python train.py --num_hidden_layers=21 --hidden_size=64 --num_attention_heads=4 --num_key_value_heads=1 --head_dim=32 --intermediate_size=192 --vocab_size=7473 --hidden_act="swiglu" --norm="rmsnorm" --norm_place="pre" --norm_eps=1e-05 --positions="rope" --rope_theta=10000.0 --rope_fraction=1.0 --qk_norm=true --attn_scale=0.177 --bias="none" --tie_word_embeddings=true --parallel_block=false --init="normal" --init_std_qkv=0.0237 --init_std_o=0.00366 --init_std_up=0.0237 --init_std_down=0.00366 --optimizer="muon_variant" --learning_rate=0.00751 --lr_mult_o=1.5 --beta1=0.95 --lr_head=0.00903 --warmup_steps=24 --schedule="wsd" --decay_fraction=0.721 --decay_shape="linear" --final_lr_fraction=0.0 --batch_tokens=[8192, 16384, 32768] --max_seq_len=256 --doc_mask=true --train_tokens=146200000 --max_steps=8603 --dataset="wikipedia_en"
Each number is 500 + 50 x the weight over its row's rms, rounded and kept within 0 to 999. Layers, rows and columns count from 0. Numbers have three digits each. The size before them is the row's rms in percent of the matrix's.

# layer 2 MLP down, 64x192, rms 0.153, rows 0-63, columns 96-191
104:504465425530545482508447502533529455519550452554509521519552533527480536504485449402466512561600493440493529521580426439403527497551503402504470505423430487457448403430513481519518542482479546498496515554556564466610455414501421470575515543481380534553590495490544493523508431589510413470
100:492523427494450529448469554426402488524418557485445408425481551521475525521483532473472431527522473535554464539451465580416478458519474464465524555457598520472459441554460581493463514488509593507546575537492483561502409394454515584554451469604561505435489520402525423472527589444381515470
098:472521477552445533610480529484462456576409509406384460457494417432447541426558545390399434496477513485519581489634531531467507525540527443501486411480462502492422543515436522531415461551570540476514535469524460472575535540482461463461430496547558485466520450448580463525589580513499475523
097:415542555396480584524455541470423551553469466478516575431414491550472516572492538500494487507482403593447552465509440408512549506566485551506527474541479464517505511547491525474452436446428463466528517476493430433527434441549486473482426481577435500451616538508525546539592490548499465529
099:473499530501527480534424517562510546454454502558521475439633513371525415391500523592495512501488541552594556550474529494574486589469455503431542533460442433517531541388463425545501506590490546478528589366488582467539473472408481494488492495577506520431482491493531556570488472498429460570
090:435502544473522467488462569450475492464595489451535435506524521478477444505447421468525512528474537499387482478518570683609493586509469507424464530513444510457558467440541435484462474483564486498517583531435582525485467465524494494538470547389541476380456528535481517389502508482481482465
102:490465575431465428452568460408494512621598598570459465459415587472609544505432520445555468500534505509532510464494503461494445504505498492560538477509548506501518607554540446483467500496443391477506467487523445467549405588549505504519420437587525562510546489497466517531526486475450536411
099:484517477493517415537506461526519495502484406468597415550470428472569603560497559513466433543482433472516546531490412484539514428481484485550510409490487496546612493508578473432464398580437452507505602433435541451572456499547476421514534546491507547510537413587501501420505430519411444480
101:468447576461436506496543494569454497473488483536509510499504581502500609492465534607439542489492600492482475494507531494519444489474581480539511579516487482556418417487491561428538462508492490553540516437494565502485465599498489617521485526528561430581491480490417470519556499450560520420
096:490454473430482488560599528483473448519523567513577491535434472494435517511520503438513517559495416453453557529513454505583518546585503543470588472520531479653417497519542539506461502500429475497443605481489428513475580518457459562577485460502426614451557525526517565506512499459500479492
094:465479545474533485511464461408550570475485464496573426530514547499502505406385557535492543582535499532523502513508525511474479448531574488421531425340486543517572525494536482423480469507575568512474543543526553536520573565569543537630562504531590536506495563537498489544528508445526536512
104:544513438475492454489476494473585467518535462612547515525439509608498516435466480519481580420520457527430382537492419436516450472570558570384528485543472417476563455491537501434443501420501551443458459560500506504501534503564533529533437540399502474558450526508591560395557533488548558429
094:474543445481459546481504516479550491602573467452431548553565452555402490476538531487433474517464492393523486467469500587426554439584520442503564434554537445596479460524514514567445520597524518527535516501466614440435508483412510461616512492573549526445580495487499597482450427556446496407
100:373446555428523460558462493404474496547505555463480418463485478415468403507486523537353527475471497511524511582521521549472498455545436492475523487443600434569563498570551415549581517602539464431478600515484482489520526537526467537526565577492407464552452494479545583436493516471479522550
095:517463405503484478527486495473423399488539436550469516429477489433548426509421543441558459504492537525495500608444419466521499507517600476545493506481475459512454542541493587480493481532453547532515502481619519562388493517475545446559517496542396439350510468481552444521499512588435465497
091:545481483468450540583517486464462601522553485574487473541448543505434545439475507578525484478496546544494465598456433498561525490480442595438542512487466559566490579567532371453467508544484511476443537512611537509553478491597480385448450590487481465500476478503448494486621467519503479478
096:474449588472476535581504533460434446510553483496510545489474568459474508530527410535552582583542633502544535542494474546500548517491550562411498496454597582473489493477503485543443535435512451541459503516560506540515558576521480481545479498428480509451516521443450451594467481454450477444
094:476499447435519465494544498483581515505575488545502631596461445474411505476371512482476510441476467561517531461509476526477453464463562474481621493543589482456522595502447623403529458478485528448547568489520540484493563537540520572498446481455515516522485472475548449445512542500632494482
111:509491540409555566435567550535470483472541404546395471499492493547479541448562483477404515388452455499537484504445434516451484532537456461504598471518512551487555552448470536582544490506489419502548498550545543532536544454456532513477506479563455549527446558451587542500498354420425424497
097:480507438537516474549532533545471547516547461515533586524481506405480616469524567564458437433523473490485532469462531440411490603640488507441488465457501492491512464422494499433472503469442463543496447442458508529543403515460366635524503489490403452453458538492505460448491460588548461426
096:531551483515462488534494458412444448518561485477545513497528398492467483604486479453552534474489523575439468552369487436446521510425568405512563475634450476502589488386499525464529562595471556531548522446488500485531439517571561520547474481545569437539513596457470496544569377486508521534
100:631470489536525499525464478526493499488512580536522480479531510464513536502643534437522615431571458518575436490522436491574473527522493527468509477552462466557533431448503444424534496439514466500584502429488499385525522546421501448490529551500554553482594529613548508551470557437491528515
112:571458462518491427454483606425557506525547549492548537437485514507449386482480553564462509488529492367426498585484559447523519446501451502525411603546598458481488505562471504492548477487525582486516509504532461492446484508486544469470635492512513494507537426410444514486504506540486578544
097:559534493537453562529422510501539526479469494446455468458485533542444413431519546448497511477534537466505535517484497573462565581477508516461497429499501579399480525504501493496559411571601518481455464495483540428442502521461528540541491457453508455392454472488522491492454510585471594631
099:504553463480470480525473510532530567576576509428468550545488521521510553516457526502468564545553537502521609414491447484484475568542558474462491434592536482449470475488552613466590437639426486377561534500447398524612508393631498485544463501567458431479483460494567460594534517487467557427
102:502492481524485463460545473574513425477445428575450520511529523505513508459538466421466512568387524473562525613534552551549442536396446500531477500473512496489497390554517536434479518421529540457516530473445551464547540427491493493484502594533490520487434542545578491569548485556468563498
093:500378525470541596502466464527494460439546520420471444498530522506501504516509444416454461519440548505411508490533475510575589495515500558502486558553447499498479544464437503513421463443505416532601573582545460481517443474546516493525582533530512439440478516471542562526481615577487609478
147:445590452517603529558491520563522484424515597530503442530546541577477525432488466559489528475490560393485504502554397557558512470510469490534517580470434558500470516539443469502612505477503488561550464470472481515504511506587512495574416474437521498511481482500472510505514526499579444519
093:545523492512475487434467568460384480519460455474491520356464477504512537501522508495493465388532555555571403515473434507456410522468472555561348541460525513438373534446569531487491534434502492488433447562499484497605537492433484499605522481435406484515449490552487516573468592533465494514
091:595511386512475482399497496468477526538549513542467451457530504500467559438478591503450427557351409543540611518507529460455519557537475518497434521505494501463581552443474394448499469478525515494551585481440475442545456471508536499485408495528439491540462504556572497515391579522525539519
095:450497550497496454434465502505516567450471448462447513480565511411563482509374588515469473511414512463526610488412498500433559461505481495498434531502497447427529566508652440458457533439475487546551591548476542522477536523427542523506485513443508548543511492578475406448414494454462494486
104:401452547483532536522498511571536553582443392509437497395565517524505540582543511562531503455470531359476474537380504550489523507417525532522443523490409428533603433454482478528525496457528497590552481541479510548471561508536494415463526594457486533483530600528439372486567446551507454559
101:470427490509555437483480522503494466474576460414430484487558459538530490424489520531469402515553436437499618575488554474504456550483517499492438502394530515485454466575515483500563484530458534469539543440547455461426511393531517461498495481489453458508508487395485502393502467536517567449
098:525429553488519454467505569586499592496477600543598513447532536438471471447474465532445498500487450546522445577486506586543528474538450496544566554454515510429522481501507496463435547483406517454470575511543338534393475383536479448499488493513537457533558516502527501454505389535532475572
091:530538577519454588400523527435491437435391593558473407462508561488508525422444470483546573556441540479486411509505512514482583476515462475521558541523493612474428520519433477524548572505444473590532512504420504513557516506469516447529503562514513505516505537376545535506438590538513478480
107:525521527398473531523509426600559439592493514473445484509482506539406522488575578463461441481499464500488510471536554519566455460573590550564502447544537518533429463483459500449492482439439493474462501474533454474537534497486505599552525618517506581369524464476573449499519544373501536457
094:531548494425417618513511527521504570468497521465614488428514539600446472419501510480478489514447500545597476521584564494504490453498592341527557502506524545486466473567465479427379446453544462525518564449511492500560503549530450455528439599572502526480544474556568473602441497424567552466
105:478441519621525369474417527455547424404519509447470511418434431525517479551471651545469522570542480508447499510525528529436476515515445461503442481415470580544502509525484482543567491565484495552547560498448457583562512526482527583620512531586439480445448481558423541424528555385558487518
107:513465456477445448508626456531441447543466522488530579444475460468504387415474515451465492512403530540499501453547496466534432524476485524361474511483591471469498461511491487488541443368605462546475565448503493526506475506480500508517508476509481433556427349422543425461434505559524597494
099:519473530508474407435455457462481520484592571536531457489489445534590443417464413504450492463403517489466539476445561386467517470383512510480499458484422467478484528480412530449565453543544547503497479485474583537470466558456410569470501446540499516608433528531516506501471460626585569421
100:437564493465460544567492410555548557451511593480493517452420510496521542511604501570519533468476431527576485509537629515505522517395575565527491534446516466476498471433454489503460507503463561422427379466428493458431551510552499405498500503565468549569433398440443528496454477513519463497
091:544502587560576427499482459541497509586444431524604439430526476433417524445496594556543501464553589533491526526500584492544544473498557483555590546511413460414470529570530533465472513442477501565539479429529523560499476465462398511505434481482469506610508507552538530466498446568517493559
099:444413495482440508480475505476493485536493499476498512457450505439462518378532490471453457551412521544437443446445462545515599560507422509521554548608487449411408513501499560456574540490469589552410501542604516525485498471493548594451593574621408534514540544471453423577497523517488605598
107:446439428480538471533467489554472462566572509474539505456507513468499449426546473474609511529442455443572450445554505551501448557438510578534442527537455485517436559480572539470544441455433472521493578520407529453579510561425502430474480544525502538566492507447500559494470523374495447622
102:485477508506458474544451448512529472462498505520525459585483520421580476546556531468507529513404426505519560489404536508492477494571447512496518493480387473486507496486511479438455496536457483402516415510490455465514532534382523601447523518536516481538562419527489491499483497519430451450
096:507480511504496392520641474534538576469608500543537547548459527519539495458429487384488511490499466534457542472509596507464471477508455530482567429591518542584492498465567544475519496559459580517510535587505518443513404573475498414460509442515531473527512585593485460409424535434516570394
099:474503573493517471507511542619493445419436310518503539511436489484510546528546559456471537545617419447550508513485493513551489508516404479517554349500565505537527562556561504410589494555534445506452623542558639539487586487504478555493499553518563552450596474535539508522496501502498460552
101:444497562397497453608517437564388560499508497532488561547496562493562507496462658405453554487526486496541429561544501428506564425488488430564442517495476526491457543574519474430503473527512514541577589433532456525481416528497535538508449506489508513497509520467425552537517429527606544557
108:473437513547452535416525542445532519562539532470510479524501529433439429531553526442589540483393557494414560496450555545472561470482483573511431417488552498461451425515500425433426505458509423513407469594473443523516492512414423487495522504450411489493546421407533470549456548428446542462
088:514476452523503549499531516448510512491451536422509450533558539400509475531573602472519504546619529536578459563506472528478533542501512544487399547507515577556521451545501436511513331455497538502470480446517473424498493399439438564479493554527589441370556454525537453550470533491423482561
102:480542527575481583473449506472588421519475538519575478464585477485533475468438550611478464516439500433449449542487541471514430532418590417503445482454499527544477532429451466508546482461533499513580574568531431538453454481496449457506503574523527472494511508486488567523513412470412493357
098:508457534448514593482491468526551462412479468529498475522505509551430513486528456504525551557537455510616414508461469659426537505479563459469582578552513484418504559455363560479549522477471515472500437512512535412498515603492505506527470461478554579522526521539431518520441489478508447512
100:531512469499518468492504489495565555570497468564519497503589586491492498527422460524552455519497399555508509539400445500476449521514417597585545551492489584542498505491506507463492467481415533619499388562548507531526500414520528586551466518552462416534525425507438492572442508607487497415
089:462544510508512582560540484531421511383455478470572520481517579482445528548579591562602518545513467520455471437574521456498560538582524415543568466450494438547433522530447462500511566459499516556570538427502492502546486601508456480500488602516504483485607517509442494539474493477532568483
095:522437539587503490451443490507541556512525524454550534466537580524471515505474538442448523562456532517549519448499528503438507503511420397517496522449485437532552525456547464499603465548514554619484494544400471513536479618496494460525584511474492453496436564502559434388473564512390426564
105:507509395520375506486482523556547476561531502526483438495482425485503490493431459477552529528530454479464410537474513559450526479446473461461544518474541489422491472435515557527537551433535517472385468549480468538571453504540459438462395526509556511541533531544535512515504593529412452512
097:534564478529459476459558422429444480466540500557480527508545555538409592492500534520528484486558492524417484616542431449477520526472548392445388512437517479594609499428525555481447563604506535525512506397494570451451441500530585556510542457525398530403412549518490562376396493495508535449
094:458501490498472508549516510541529466523478463489479414571611552519648537459572458463489503523507473501476486590519576537495550450523569557376493466418524500567474441479576427497499541539464392483487512487535565511554594331529427498460478517589545443469451467491529466454489511536467412503
096:632458536577532398450501447430598490419503588522349434513451502453413509520520399552500591541482590463513472495446536422467505557543513500434501524498431434532485495480558410393494423482444548509642571520537476483444577638526486490566565488483506450447472523578477461530507596493430557466
105:492544594546527502571424532485430555440478477559508497566573548495459492489562424467537498400590537486553529595481429503556512466514419499484534480518548487548476478492477475426507610437440615481512526489485501483548520493451427561476552527438561382484445552528511532542524548532505479514
117:472612437539473491510417504491582613479470425530497442467485587404531509537454494472499502493455413529402480434477516566464511456600505539498564516520575481514421476475456566398622549560552519481446492536433573430388511604428505583468518439440500480592486514575551426450455565531436534553
095:513466459538445497537526496455445509447505596427482337474561507460409426500536528412543476463506543477479447624514488420476491405463533554513479461438513461540491501457494435535504517525568513464425437422448477512506517460500470485596460465504494436562484517460475570486481565509464549448
094:499473463568580596456447474572420551456439456588441563440549567547567493569500424523459647493445479500531489553471402497471431529545505463589471574585522544502480472474551503541476483550501478500460477561554452605496499533445560494536516519549536533447463570484487495507565508561464427580
110:552504555462488513580545458490563400592473551464538481485382536478529498488503518536512433497519471461449550562547490485553425437509587440525510497497555463561496430525549508570499500551624607433464542554556461461395521525412424559575525404502490520485427530497450490522549458439453526516